Weights of a small GPT-style language model, trained from scratch on English Wikipedia.
Size: 24 layers, width 160, 5 heads of 32, vocabulary 2048, 7.72M parameters.
Each number is 50 + 15 x the weight over its row's rms, rounded and kept within 0 to 99. Layers, rows and columns count from 0. The size before them is the row's rms in percent of the matrix's.

# up: layer 13 MLP up, 640x160, rms 0.263, rows 590-611, columns 0-159
# down: layer 13 MLP down (transposed), 640x160, rms 0.275, rows 590-610, columns 0-159
up590 104:59 39 30 45 44 64 46 47 29 71 45 41 56 52 33 42 47 41 55 72 37 52 88 13 44 58 67 51 73 59 34 49 69 68 40 29 44 53 47 60 52 25 52 42 84 32 63 44 34 63 39 49 49 66 62 28 51 43 22 73 38 67 50 27 63 57 57 66 52 53 54 36 51 48 39 54 63 54 52 38 42 55 50 65 76 35 55 65 73 43 47 51 91 52 51 72 51 38 46 43 47 56 25 63 63 41 37 75 40 68 35 33 32 30 53 59 43 27 46 64 33 53 79 24 52 59 76 53 52 85 38 09 31 38 61 56 53 59 57 50 69 23 55 46 55 62 35 46 55 48 71 12 59 42 60 46 59 67 76 45
down590 094:45 51 77 49 72 65 42 45 87 46 44 70 70 21 69 53 74 78 75 32 44 43 16 68 74 32 36 40 61 30 31 44 54 41 48 68 61 28 53 42 52 51 53 43 23 61 29 70 35 48 49 47 58 60 51 61 35 55 51 37 40 46 80 70 45 45 61 32 55 54 32 53 44 55 60 38 51 61 54 60 64 35 44 39 34 60 76 25 29 68 64 69 23 45 60 19 66 64 60 42 37 73 52 46 49 69 55 25 82 38 50 26 69 34 51 61 48 69 50 59 56 45 47 28 64 32 33 31 50 32 59 53 41 77 27 36 56 60 54 36 30 62 62 70 47 49 75 44 43 69 34 41 46 75 54 65 40 43 52 57
up591 091:60 75 64 24 70 33 56 84 52 32 52 58 66 35 66 35 20 62 42 32 55 13 58 48 52 36 53 47 56 57 18 35 35 37 67 44 73 68 48 54 64 58 17 51 44 25 26 61 54 44 57 29 43 19 76 58 57 31 34 44 53 61 47 62 50 39 64 67 23 48 34 53 40 63 48 85 69 52 56 31 51 33 47 56 55 23 68 50 49 41 29 35 72 64 62 54 36 43 48 49 52 39 46 44 70 53 53 77 23 72 74 46 56 41 61 69 52 60 60 41 52 58 68 72 18 51 68 45 60 53 50 57 59 69 66 36 38 77 63 57 31 36 55 47 40 37 53 50 53 52 72 51 40 70 33 15 64 52 56 41
down591 098:27 34 65 75 44 34 52 50 51 51 27 62 41 31 57 52 61 41 60 57 42 27 63 54 24 59 45 73 45 40 89 83 68 27 63 53 66 35 47 43 41 37 39 69 23 63 66 24 61 55 34 31 44 64 21 52 28 41 42 74 58 28 42 51 50 49 62 32 66 60 70 49 67 53 25 37 41 53 64 65 54 71 46 38 44 49 27 29 51 62 34 51 49 37 71 46 68 70 30 64 44 50 74 48 55 42 57 50 26 71 55 31 19 50 62 31 45 43 46 60 74 33 73 69 62 52 29 63 53 34 39 65 57 64 41 68 69 69 45 47 53 68 48 51 49 84 58 62 32 59 62 44 70 51 47 62 54 52 96 56
up592 107:47 55 59 67 39 65 57 28 58 45 50 54 36 35 48 49 50 50 26 27 52 47 56 62 71 61 38 63 37 62 35 60 39 59 57 22 46 56 43 70 43 18 58 72 38 51 51 42 48 63 75 32 63 47 63 40 80 78 32 74 50 60 46 66 62 39 45 78 19 49 34 68 66 71 33 37 73 52 29 15 45 85 47 42 48 20 71 12 65 60 33 65 51 57 45 38 54 67 59 67 65 55 24 73 44 36 42 31 50 46 70 52 44 27 50 38 73 78 51 45 36 41 55 56 35 43 55 63 61 67 31 50 75 62 52 50 56 57 26 64 52 32 26 43 45 48 66 75 35 58 52 51 47 56 44 62 83 70 53 49
down592 098:40 34 88 31 64 42 25 83 44 49 74 81 51 56 48 57 48 52 38 69 41 54 49 57 52 65 66 39 34 59 41 71 70 46 38 79 59 56 51 66 39 66 38 51 45 57 87 37 59 42 44 41 52 67 37 30 45 37 66 62 29 01 72 39 46 46 62 58 61 50 67 73 54 43 81 44 57 55 39 62 72 40 42 47 39 60 64 52 37 62 45 21 46 37 47 15 33 54 33 59 51 44 43 49 58 56 31 62 65 58 27 30 73 63 61 54 53 34 67 58 43 36 39 47 72 55 44 54 40 34 53 71 56 43 54 37 48 61 54 46 54 83 56 53 36 61 27 47 60 46 63 30 63 22 24 68 34 47 12 42
up593 103:41 29 66 20 28 36 51 67 61 29 57 55 51 54 56 40 40 72 47 61 44 65 31 61 67 58 28 32 57 51 25 58 79 37 75 57 48 27 47 47 54 83 63 74 46 26 64 62 65 49 47 64 37 55 37 73 47 37 49 73 61 38 29 39 45 72 76 31 35 75 74 58 60 61 71 48 52 30 68 31 52 55 20 51 39 38 66 16 47 48 44 68 45 20 64 37 31 42 68 72 33 65 44 39 56 74 37 29 44 49 39 31 41 67 57 46 67 45 31 63 44 47 35 34 47 46 32 43 44 42 35 48 76 62 11 49 49 26 33 45 52 52 40 45 68 41 39 48 66 36 53 48 57 41 26 27 60 55 67 47
down593 086:56 65 22 72 33 37 53 42 12 43 44 42 43 66 43 78 43 61 50 55 59 52 64 31 51 75 63 88 45 38 58 37 54 24 30 58 59 62 65 48 55 58 38 35 52 64 19 61 38 43 44 43 67 50 29 43 35 85 63 50 41 38 62 40 21 44 35 62 46 49 22 70 50 40 54 77 50 43 45 68 57 45 50 58 81 48 77 71 47 52 45 28 47 56 38 41 23 31 58 36 58 30 65 24 25 31 48 37 37 66 50 57 65 56 31 33 41 79 45 41 56 69 53 60 67 47 75 49 67 48 48 68 70 48 73 59 60 57 51 52 60 59 50 30 42 49 69 68 51 38 37 92 42 32 61 72 62 72 61 59
up594 105:46 64 60 30 78 41 21 49 62 26 46 45 76 35 68 53 27 36 31 57 61 75 51 52 47 36 77 25 68 75 40 67 55 42 54 71 43 52 45 37 42 36 74 47 49 40 44 59 39 51 46 75 29 41 47 71 68 38 48 73 41 55 24 49 59 45 41 76 52 62 20 64 59 42 29 35 45 68 58 25 18 63 57 54 45 39 41 62 62 62 46 86 53 49 40 66 56 46 33 69 66 43 87 11 48 50 72 38 60 54 53 53 25 44 64 49 66 40 40 77 42 27 53 29 42 38 55 31 37 65 28 61 50 54 44 32 60 42 33 46 72 33 47 51 69 56 69 34 49 61 48 37 49 51 60 43 20 47 38 27
down594 096:56 42 39 42 40 46 50 65 58 79 53 34 38 99 28 42 33 44 74 33 24 47 30 61 38 47 33 48 57 62 28 67 78 44 44 33 38 47 70 51 46 59 50 69 55 37 40 36 63 53 79 55 61 58 73 51 30 36 61 57 66 40 63 63 27 49 45 31 38 67 70 65 45 48 25 75 45 60 18 68 54 34 70 66 49 14 44 50 71 62 57 65 54 33 62 56 27 36 57 06 72 61 54 55 58 41 50 44 50 44 38 49 69 62 45 48 53 39 43 52 37 10 43 64 52 61 33 71 60 46 64 38 59 56 68 37 17 55 61 40 51 48 43 29 39 44 43 73 61 56 39 59 48 52 56 46 74 35 51 23
up595 090:17 69 57 27 67 39 60 12 77 72 27 46 52 24 49 28 22 76 53 33 50 55 38 48 54 50 55 54 25 55 75 40 59 64 36 60 45 51 42 35 45 40 66 45 67 52 70 50 15 53 83 70 41 80 72 50 36 50 69 69 58 50 63 48 62 88 53 53 35 51 47 47 65 43 33 52 65 66 48 51 35 17 67 33 52 57 66 66 43 34 90 27 61 58 49 42 49 60 57 53 35 50 55 66 42 52 55 44 53 49 72 69 37 51 47 64 60 64 36 15 35 22 35 69 53 55 45 48 52 35 36 48 61 47 35 58 51 64 46 66 58 45 57 46 67 19 57 28 50 42 61 41 66 28 46 28 59 43 57 53
down595 101:46 54 41 39 63 48 75 53 61 71 40 49 43 76 49 58 49 77 40 64 82 60 61 44 70 50 56 60 44 71 67 38 63 50 33 57 49 57 59 23 54 86 48 25 28 32 57 40 56 50 56 56 35 55 67 39 60 61 66 57 15 38 46 56 67 38 64 57 30 56 40 24 58 34 44 43 40 74 42 45 37 19 43 87 81 17 30 86 61 39 72 52 60 50 41 33 64 55 52 53 60 64 20 30 61 32 74 64 45 39 48 52 49 61 51 59 59 83 74 35 32 36 34 76 61 65 47 55 31 61 32 71 43 40 32 52 56 51 37 52 50 44 81 46 33 37 49 54 55 23 45 44 39 37 58 46 44 64 50 54
up596 099:41 46 52 43 89 52 53 59 47 23 47 52 48 50 24 42 54 38 37 42 74 42 57 40 54 46 38 38 58 50 58 45 44 46 61 39 51 55 55 70 61 67 55 56 43 32 57 39 42 40 74 41 44 80 61 56 70 23 65 34 41 60 69 68 62 35 67 43 24 57 87 65 80 45 90 37 39 31 68 65 36 72 40 13 35 49 59 54 61 37 57 63 57 59 33 39 26 70 35 53 44 48 50 71 71 78 50 38 50 61 65 40 47 23 59 63 58 45 50 63 41 38 50 52 42 28 43 68 51 41 54 32 69 20 50 54 60 43 40 54 16 91 63 64 46 23 35 47 16 52 45 63 45 50 56 47 22 55 69 44
down596 099:45 33 55 49 54 42 72 37 52 24 56 47 46 48 35 71 45 36 70 49 40 62 55 30 42 60 46 62 57 48 60 55 33 44 36 72 65 54 72 60 64 35 55 31 67 73 44 31 93 52 44 39 64 43 36 62 42 74 49 42 72 51 26 36 56 40 13 66 52 36 41 33 41 46 28 33 64 51 52 73 59 31 43 54 52 56 39 48 41 73 28 64 46 31 71 42 12 59 37 66 54 29 43 52 58 31 58 38 51 55 54 99 61 49 59 43 51 56 26 42 75 39 17 44 40 55 84 38 76 61 53 60 43 32 33 63 26 41 74 69 78 35 46 50 72 32 46 34 46 53 57 56 47 64 45 74 53 41 56 47
up597 099:61 50 55 53 45 49 21 59 61 73 51 38 45 20 48 41 68 74 81 57 44 53 28 56 30 26 44 49 52 48 65 60 67 35 21 28 58 57 64 33 67 56 58 39 39 46 56 50 67 49 38 47 74 95 59 32 41 45 59 50 53 82 41 54 55 67 81 32 48 38 73 63 62 57 37 51 26 78 53 77 66 37 56 56 74 61 59 53 26 46 70 57 52 23 46 35 15 54 48 42 42 55 52 51 52 60 52 58 42 37 49 56 56 37 39 42 24 58 25 45 44 52 65 44 74 49 35 34 32 41 87 64 67 53 43 50 43 35 20 39 48 53 38 52 49 53 67 28 50 37 92 42 61 43 52 25 32 57 28 61
down597 089:45 76 49 35 51 40 71 57 31 24 62 45 54 55 52 46 58 54 42 46 61 49 31 43 53 55 57 47 41 53 71 64 30 82 72 34 53 27 37 65 26 54 25 63 45 31 56 30 37 37 69 64 33 40 49 56 73 39 52 59 54 43 19 57 30 57 32 49 78 81 54 15 43 47 39 76 69 35 55 54 19 42 60 54 16 17 61 60 40 54 33 36 35 61 38 43 64 56 41 50 39 42 61 70 70 36 26 29 58 53 35 59 75 50 55 74 79 38 46 49 38 28 17 44 33 33 71 78 58 44 56 41 57 61 50 31 33 69 63 63 59 62 68 67 43 45 52 57 53 79 41 59 42 58 47 67 38 59 54 39
up598 097:52 61 14 64 38 55 43 48 68 63 44 65 58 61 51 36 28 32 46 65 30 18 61 52 61 61 40 38 77 59 43 50 40 46 37 37 76 13 40 59 51 41 56 36 63 61 18 58 39 52 53 53 72 43 60 44 32 53 63 40 64 36 68 40 22 79 46 77 41 45 78 47 35 40 63 58 33 22 33 43 44 52 41 41 38 12 66 50 64 38 53 74 51 40 46 34 45 55 40 75 23 65 55 55 43 87 48 30 44 31 67 41 42 58 47 59 40 39 45 53 47 60 37 40 40 50 62 29 42 45 63 56 53 40 62 62 46 46 95 50 54 60 63 80 54 69 49 87 46 68 35 54 29 72 62 69 55 57 70 47
down598 105:50 57 72 38 66 35 33 61 63 63 38 70 66 61 67 55 56 77 61 60 51 38 39 47 47 54 71 39 62 64 65 68 70 40 66 47 34 49 31 65 40 39 41 28 37 37 61 39 73 46 21 49 60 33 59 71 44 43 54 82 73 06 24 64 82 54 39 69 48 60 25 53 37 50 60 24 41 47 33 67 50 50 45 36 58 33 44 68 60 38 58 51 66 27 33 50 45 82 41 40 59 41 59 34 54 21 57 84 49 60 59 31 65 54 19 50 29 61 30 65 41 62 63 47 49 40 55 35 29 55 84 51 42 64 51 56 34 65 55 68 47 28 54 35 47 36 39 55 43 52 47 60 72 72 51 45 74 62 69 74
up599 093:46 42 48 52 46 64 36 47 49 68 43 48 64 41 39 36 43 66 77 51 92 47 46 57 50 49 66 29 52 41 68 42 56 73 77 57 74 73 38 32 33 23 73 54 44 63 56 28 65 47 30 51 44 30 77 52 66 48 47 65 55 54 46 50 61 69 64 35 44 32 69 38 47 35 48 38 32 36 81 59 32 61 50 45 56 29 27 47 52 46 43 43 52 32 53 55 55 40 29 47 09 56 66 33 38 50 37 59 67 52 59 50 58 37 48 30 71 87 29 30 59 29 23 78 36 49 56 45 54 48 50 73 41 37 65 57 27 11 79 45 62 47 86 66 59 55 46 36 67 34 51 62 45 56 56 57 43 37 80 60
down599 100:50 17 45 43 67 77 38 53 71 41 42 24 65 49 44 33 76 35 52 49 62 23 50 22 56 47 58 50 29 52 63 38 15 51 69 54 35 48 22 63 57 68 48 51 56 60 46 53 25 67 40 51 40 50 38 66 25 61 37 31 45 82 39 69 80 37 34 41 42 52 47 80 35 57 60 70 35 54 54 29 56 54 41 68 31 48 58 44 72 58 85 42 69 87 38 35 71 53 41 62 59 27 45 59 65 51 47 39 57 63 25 36 13 52 66 54 51 63 40 18 52 58 64 63 29 35 58 51 44 48 42 51 47 54 35 59 32 65 53 55 34 34 52 53 51 47 07 49 62 43 39 76 52 64 36 68 54 49 57 49
up600 101:51 76 84 67 51 32 67 25 68 43 43 61 40 47 38 85 60 70 71 42 41 77 65 61 54 43 58 41 24 34 26 67 55 62 49 54 70 70 50 53 39 62 54 58 46 60 61 45 27 31 65 44 51 38 54 20 43 67 52 65 75 43 41 32 53 53 63 64 12 37 87 63 40 56 50 41 47 56 50 51 37 46 54 35 48 55 69 48 77 48 41 47 48 35 57 10 56 47 65 51 56 30 51 62 26 59 35 61 31 40 49 40 58 64 40 40 58 45 55 34 34 37 20 47 41 51 27 20 59 62 76 71 48 49 58 47 46 35 38 17 70 45 56 65 54 48 85 67 19 58 53 74 50 55 49 65 51 38 58 70
down600 100:54 47 45 68 61 40 48 56 58 42 38 67 61 55 51 53 72 61 84 49 70 39 73 55 50 42 63 67 18 39 55 42 75 94 58 32 36 62 59 44 33 49 55 64 31 53 47 58 58 30 60 36 35 64 45 48 36 61 51 52 71 84 32 64 50 60 56 32 39 33 59 29 68 38 30 60 39 61 37 28 59 34 59 54 50 37 27 66 40 49 60 42 28 49 59 34 88 32 45 33 37 56 45 79 53 52 37 52 37 26 30 45 49 43 49 64 50 63 54 52 32 45 71 72 56 45 63 71 29 36 54 54 42 23 61 37 65 51 59 33 72 68 56 62 27 20 39 65 86 69 75 42 43 59 39 48 74 40 81 39
up601 098:61 68 49 34 55 54 51 61 44 59 21 64 60 67 24 27 31 50 09 52 56 64 71 55 44 48 22 65 37 61 54 37 52 55 62 90 57 16 55 39 43 45 47 57 48 30 50 27 30 63 21 50 34 24 45 29 60 47 42 55 56 52 64 64 35 53 50 59 59 39 45 43 60 50 50 49 46 53 81 36 51 57 52 74 56 32 69 58 42 31 64 70 72 43 53 45 63 47 65 27 26 50 93 40 37 34 58 64 47 35 86 33 85 70 42 43 58 68 35 65 65 44 57 68 54 42 24 54 41 60 57 60 64 51 41 55 57 33 33 45 87 24 44 28 41 56 61 44 50 38 77 62 50 54 46 57 48 44 32 41
down601 093:72 60 64 48 54 33 50 53 73 30 58 32 29 55 43 46 38 36 57 69 53 16 52 61 53 12 33 26 58 34 55 85 27 63 33 54 66 38 57 42 49 59 50 70 53 68 43 35 44 52 94 47 76 51 79 45 33 64 71 68 75 83 19 59 39 39 48 34 33 38 59 59 45 55 41 48 45 24 45 40 23 27 55 28 64 61 26 50 72 77 61 49 54 42 47 70 38 49 56 51 63 44 46 61 65 61 48 31 62 38 27 56 49 47 41 57 33 48 19 65 39 15 69 52 33 58 54 63 28 39 46 51 37 43 51 65 64 70 50 68 60 39 31 51 62 61 35 59 59 52 35 65 36 56 30 37 53 52 55 43
up602 098:61 39 28 48 78 55 51 49 37 73 36 95 47 42 49 56 23 46 54 38 45 71 43 62 57 50 65 56 36 46 45 60 71 68 68 34 48 25 44 67 44 36 40 17 41 49 68 46 72 36 46 44 59 54 65 58 51 66 42 62 43 50 51 37 77 23 43 48 30 71 76 32 62 59 51 74 45 22 53 13 68 56 59 55 28 31 44 36 49 84 56 56 56 34 61 29 56 60 60 21 43 60 56 21 64 59 69 60 79 37 48 52 25 45 65 45 45 52 48 34 29 72 38 40 45 38 54 32 87 57 41 46 51 67 67 57 80 47 29 41 47 30 58 66 54 26 50 55 56 51 53 49 69 35 55 71 49 59 66 47
down602 088:29 41 53 54 51 67 67 49 53 23 74 11 59 55 59 54 65 32 46 58 37 24 51 54 31 34 32 52 71 60 46 47 26 49 09 33 64 47 38 39 50 49 44 80 55 50 33 65 22 45 38 58 43 11 52 49 64 44 58 43 63 43 51 53 40 61 46 45 68 32 32 47 41 48 73 22 52 80 43 70 52 55 59 61 48 42 42 36 46 20 54 41 23 42 63 76 31 36 20 60 24 49 42 57 08 37 39 47 28 61 57 45 79 38 52 70 53 56 68 36 58 14 57 60 52 52 51 45 32 37 54 45 57 64 39 47 27 47 75 35 57 36 70 47 49 38 61 45 43 44 45 31 37 50 42 38 49 57 16 64
up603 096:61 67 63 33 78 42 57 34 36 29 38 45 63 41 67 49 32 49 70 77 39 58 18 55 87 52 46 35 56 68 50 25 38 54 63 43 60 58 16 52 27 49 80 37 61 40 35 65 46 39 22 43 33 48 53 63 50 36 72 39 52 67 50 80 58 55 63 27 48 49 24 66 43 45 58 43 58 34 45 47 58 29 47 70 46 50 20 67 56 68 23 34 35 52 41 39 39 76 26 66 34 71 31 43 51 27 68 42 45 43 19 49 73 35 24 39 53 63 51 56 64 43 37 43 70 34 60 46 36 56 57 54 49 30 63 78 58 47 41 84 78 52 52 46 56 47 37 45 52 52 33 48 37 84 46 68 56 46 54 53
down603 092:45 09 69 78 23 60 49 51 25 69 41 46 70 60 47 57 48 55 46 54 46 32 80 49 44 52 69 36 47 57 47 44 62 08 56 40 31 37 65 66 99 39 48 55 67 57 24 64 51 36 59 36 44 73 23 50 41 31 69 35 59 60 53 39 77 36 57 54 41 66 54 70 48 86 52 42 54 58 43 50 65 49 47 74 38 43 65 40 66 44 58 64 63 44 54 46 79 40 58 56 77 49 45 47 34 64 59 53 34 32 58 42 28 48 53 22 41 51 49 56 60 51 78 45 57 51 29 46 49 81 53 54 77 67 62 60 36 37 76 37 61 56 60 42 65 38 77 50 47 58 48 57 35 35 35 22 51 48 52 67
up604 098:36 17 66 39 36 34 55 48 77 51 47 68 63 52 40 71 50 63 57 69 59 27 61 36 41 50 50 52 68 25 49 61 41 36 52 47 56 51 45 70 63 42 53 57 48 48 70 47 44 51 32 44 26 60 39 52 40 14 55 60 26 83 46 28 33 46 60 58 68 41 60 36 78 67 68 25 39 59 58 70 32 62 24 55 63 47 19 43 68 53 27 55 47 57 41 55 41 51 42 51 24 71 49 62 49 26 53 62 58 69 71 57 44 45 48 51 37 72 63 57 58 66 63 33 56 49 56 24 65 79 34 34 69 53 90 61 24 60 28 67 31 35 71 34 67 41 33 67 26 59 40 48 44 65 27 31 63 79 47 48
down604 089:50 78 43 46 53 79 69 29 54 51 33 49 53 70 38 55 41 52 52 33 54 59 53 69 58 73 56 53 34 61 61 54 41 42 35 64 51 61 78 23 26 72 60 38 44 64 17 64 61 33 45 47 74 12 48 38 63 82 56 42 52 36 79 45 47 56 75 30 57 61 53 34 35 20 33 65 53 37 29 50 78 49 42 33 50 53 63 50 32 44 51 26 39 49 54 60 54 49 66 38 61 57 36 35 61 73 40 44 47 24 29 51 51 77 39 32 65 54 74 52 34 65 43 40 39 25 54 28 27 34 78 55 56 28 28 21 70 46 51 30 59 61 27 42 46 42 53 49 62 40 62 58 72 45 42 65 28 31 43 68
up605 100:36 55 20 67 44 58 63 45 48 70 51 37 50 44 52 63 51 45 51 53 11 52 24 51 52 39 36 32 32 60 39 76 35 56 26 39 59 49 37 43 60 49 49 43 59 15 29 54 71 47 45 46 36 38 75 34 56 61 48 84 50 45 31 86 63 50 54 56 70 51 73 30 54 17 42 86 78 50 54 59 44 54 59 65 61 63 42 61 50 73 32 38 58 65 39 71 47 52 62 59 42 43 58 48 63 44 51 72 25 31 51 36 73 73 35 24 34 82 71 66 70 37 38 54 58 42 23 53 60 66 61 28 37 57 76 65 65 27 53 26 48 49 67 42 41 44 54 46 44 74 48 50 66 64 46 54 80 51 41 34
down605 090:75 77 47 44 79 39 43 36 41 45 23 61 19 35 47 30 61 71 87 53 59 28 55 54 89 74 71 64 74 59 54 33 37 41 43 40 32 66 55 49 62 60 56 58 44 62 57 47 39 46 66 41 48 51 26 36 45 41 35 51 48 62 52 48 47 46 35 56 51 27 53 73 46 42 67 31 51 40 46 46 54 71 44 36 44 36 52 37 56 40 62 34 61 43 60 42 47 56 35 44 39 43 31 47 50 49 58 63 75 77 61 77 41 46 46 62 53 12 23 48 37 69 46 18 20 49 69 47 71 22 44 49 61 38 26 63 49 74 50 54 51 59 39 73 58 47 52 34 52 28 32 65 34 30 32 44 13 42 62 80
up606 103:52 52 43 48 77 43 70 47 50 71 66 42 64 44 74 54 35 49 44 56 74 28 50 66 51 40 54 36 54 66 30 39 54 55 45 35 48 54 26 74 51 64 77 57 53 63 37 60 62 45 57 45 74 34 67 25 55 41 43 79 65 64 69 50 62 62 60 72 48 21 61 43 64 44 63 56 52 46 53 25 51 53 48 59 49 54 27 52 59 27 32 70 48 71 60 72 28 64 65 69 47 76 50 42 69 54 33 40 65 66 69 28 19 59 51 46 45 26 53 90 22 09 62 30 34 63 63 57 35 29 53 52 48 70 44 40 46 33 49 38 50 41 21 30 59 62 81 44 44 32 49 52 39 75 64 28 61 29 48 55
down606 106:32 55 19 51 17 59 47 28 80 20 47 51 50 55 46 46 44 23 39 50 38 18 44 61 47 17 38 37 68 56 60 55 67 36 76 77 57 41 44 51 55 50 70 35 59 59 69 35 52 53 69 59 51 50 45 73 47 35 60 52 67 62 44 34 04 40 57 42 75 26 37 56 53 56 65 42 43 58 60 71 31 48 48 64 52 61 44 54 55 57 37 32 36 66 08 48 40 49 46 40 55 42 56 28 63 73 48 10 66 45 60 54 53 56 35 27 65 46 45 74 36 30 56 78 46 39 57 28 47 66 63 51 45 49 51 64 54 45 67 57 20 53 52 64 37 64 45 57 59 41 36 50 59 33 62 12 25 59 60 65
up607 097:57 36 19 53 59 55 56 56 48 44 50 48 69 26 60 58 48 54 46 60 38 46 48 64 52 57 45 58 54 33 47 43 29 62 35 36 64 37 31 20 47 47 48 69 33 65 41 23 64 56 62 44 15 46 99 53 40 25 75 53 55 44 87 56 43 45 82 72 33 61 52 42 48 48 23 51 41 24 43 43 34 50 40 38 47 51 63 49 94 60 52 63 28 44 60 67 32 51 63 33 42 56 43 67 60 62 48 49 58 41 62 42 59 32 70 35 77 81 42 50 20 47 42 49 63 58 82 50 72 40 32 52 48 63 27 48 50 71 22 64 58 70 45 38 49 47 39 36 40 74 48 30 59 26 32 56 52 58 57 74
down607 099:72 52 69 36 61 44 43 52 68 45 17 66 58 55 48 44 46 61 53 32 45 58 46 43 50 28 23 51 55 80 58 29 29 56 46 48 57 24 46 44 86 54 30 27 59 86 48 37 61 44 60 45 56 58 12 47 44 47 57 46 57 54 48 45 42 76 52 62 84 51 44 64 49 47 45 29 38 44 99 65 47 58 39 67 51 37 40 58 27 60 52 63 52 45 69 65 71 70 32 62 59 44 62 59 50 20 58 53 30 41 39 44 04 33 42 58 36 48 38 70 71 59 35 52 41 65 64 36 74 53 55 84 42 65 34 55 59 57 51 31 41 69 50 35 53 53 78 50 42 54 62 52 68 47 56 42 54 45 34 76
up608 094:65 53 69 34 52 50 49 62 34 27 68 49 65 54 45 85 50 57 82 25 55 19 53 72 42 31 46 34 67 48 56 64 35 63 54 47 50 33 14 38 54 58 57 37 20 43 61 64 43 45 40 62 42 47 71 23 55 48 29 37 41 47 49 50 53 37 43 25 47 49 11 39 47 19 62 52 35 44 43 61 14 83 43 65 34 63 40 74 53 48 45 46 50 79 53 40 46 25 49 51 34 65 43 34 71 44 68 64 18 46 60 53 45 49 66 47 58 64 92 43 61 73 29 41 50 56 58 56 64 38 52 54 39 54 50 72 78 72 53 23 47 58 50 42 69 61 55 71 44 50 34 33 61 50 31 43 75 49 53 68
down608 099:55 69 54 53 52 64 63 40 50 51 77 68 35 41 31 29 38 68 61 54 62 54 54 48 63 40 45 30 62 29 48 72 72 33 47 61 52 41 54 52 48 34 48 31 53 64 60 58 22 62 51 57 41 55 36 84 59 82 82 43 54 51 61 21 40 49 37 63 23 49 51 41 54 74 47 66 58 44 58 51 38 58 53 32 52 50 58 54 33 71 35 42 66 72 40 50 69 46 47 61 73 21 43 69 69 42 76 28 29 64 56 66 50 37 62 37 56 40 44 64 58 72 87 25 77 28 49 59 37 64 27 34 45 33 34 77 21 33 50 47 36 54 41 55 49 87 59 47 49 61 92 25 57 41 62 47 58 64 55 36
up609 103:28 19 60 63 50 53 61 70 71 22 47 59 51 49 59 69 58 44 34 71 38 33 55 40 67 66 48 37 62 70 62 37 63 52 81 47 66 33 31 56 56 65 51 76 39 38 61 24 82 40 43 58 55 54 78 62 62 32 37 36 25 33 80 47 40 31 57 68 50 33 48 24 39 34 67 69 31 65 57 73 94 53 45 33 43 35 59 46 70 37 60 57 32 66 33 67 63 57 28 71 60 32 64 44 64 74 45 52 36 58 71 40 41 46 60 43 45 53 57 44 51 54 65 53 45 65 56 50 42 43 31 32 56 49 48 19 64 40 31 40 35 46 66 62 20 27 38 46 71 24 34 44 41 43 43 31 48 42 34 66
down609 101:69 61 43 69 50 55 62 67 63 69 62 54 38 45 55 47 70 40 48 29 70 84 34 71 36 32 55 30 52 47 17 43 57 56 34 61 39 57 49 29 36 58 58 30 16 70 32 57 75 56 54 57 47 52 52 14 72 52 37 46 56 51 68 59 48 51 31 46 71 39 28 61 29 58 60 69 60 63 46 56 62 58 81 56 48 38 52 39 51 63 29 42 56 67 60 55 35 53 56 19 62 47 47 23 62 41 43 35 26 30 28 34 47 67 31 66 69 66 77 40 72 35 45 26 30 49 66 62 34 37 64 63 56 74 58 47 40 58 68 50 51 68 63 59 66 29 50 51 46 71 75 27 81 43 72 46 42 54 62 24
up610 097:40 56 49 61 43 39 11 38 36 43 52 62 53 47 68 44 59 29 64 63 39 86 67 65 50 42 32 30 71 76 42 35 63 66 62 47 46 49 37 43 48 40 74 31 60 66 80 52 60 39 87 57 87 55 45 48 30 54 61 46 52 23 30 27 26 43 48 59 55 50 70 93 47 21 45 45 55 43 39 51 60 64 40 49 64 54 31 75 56 49 61 26 33 41 53 51 47 78 40 60 57 34 29 68 28 38 48 54 41 40 39 36 59 65 43 43 48 51 42 54 45 48 51 52 42 64 39 50 29 57 47 26 43 39 47 50 72 41 43 45 53 61 46 72 17 60 40 63 53 84 36 74 41 49 52 01 53 53 66 42
down610 106:47 50 27 52 35 65 51 29 47 45 85 55 68 98 56 29 57 72 36 46 56 31 54 54 33 55 39 50 74 39 33 63 43 29 46 38 48 43 53 56 37 65 44 36 35 61 35 59 52 33 65 34 53 42 43 37 40 63 44 56 77 53 40 59 67 47 50 53 57 71 61 57 57 48 49 52 64 43 54 28 54 43 50 40 42 46 43 38 46 24 51 46 23 23 49 55 42 34 50 58 77 72 66 52 45 53 92 52 41 48 33 65 52 19 21 60 45 57 79 66 45 48 63 61 26 51 28 63 30 85 32 71 52 37 69 31 28 81 46 85 60 38 37 52 55 67 69 52 80 71 33 38 66 49 30 45 44 52 64 49
up611 101:37 70 60 51 56 47 25 81 51 80 57 35 64 18 48 25 37 35 67 37 43 30 36 77 36 46 41 56 54 65 40 48 39 70 59 49 61 45 56 22 54 46 72 51 44 36 42 37 67 49 57 49 46 30 78 46 33 57 36 61 60 52 45 52 69 58 43 60 32 54 47 80 47 65 70 29 52 26 71 37 35 38 47 42 62 31 48 59 69 52 67 59 51 57 19 48 47 51 59 53 52 54 24 67 65 65 81 68 59 35 79 57 43 44 47 37 34 53 25 41 38 34 69 72 55 81 59 30 20 43 57 57 64 34 23 34 46 60 26 39 53 59 82 48 69 42 73 42 62 63 49 59 56 51 72 26 72 72 37 44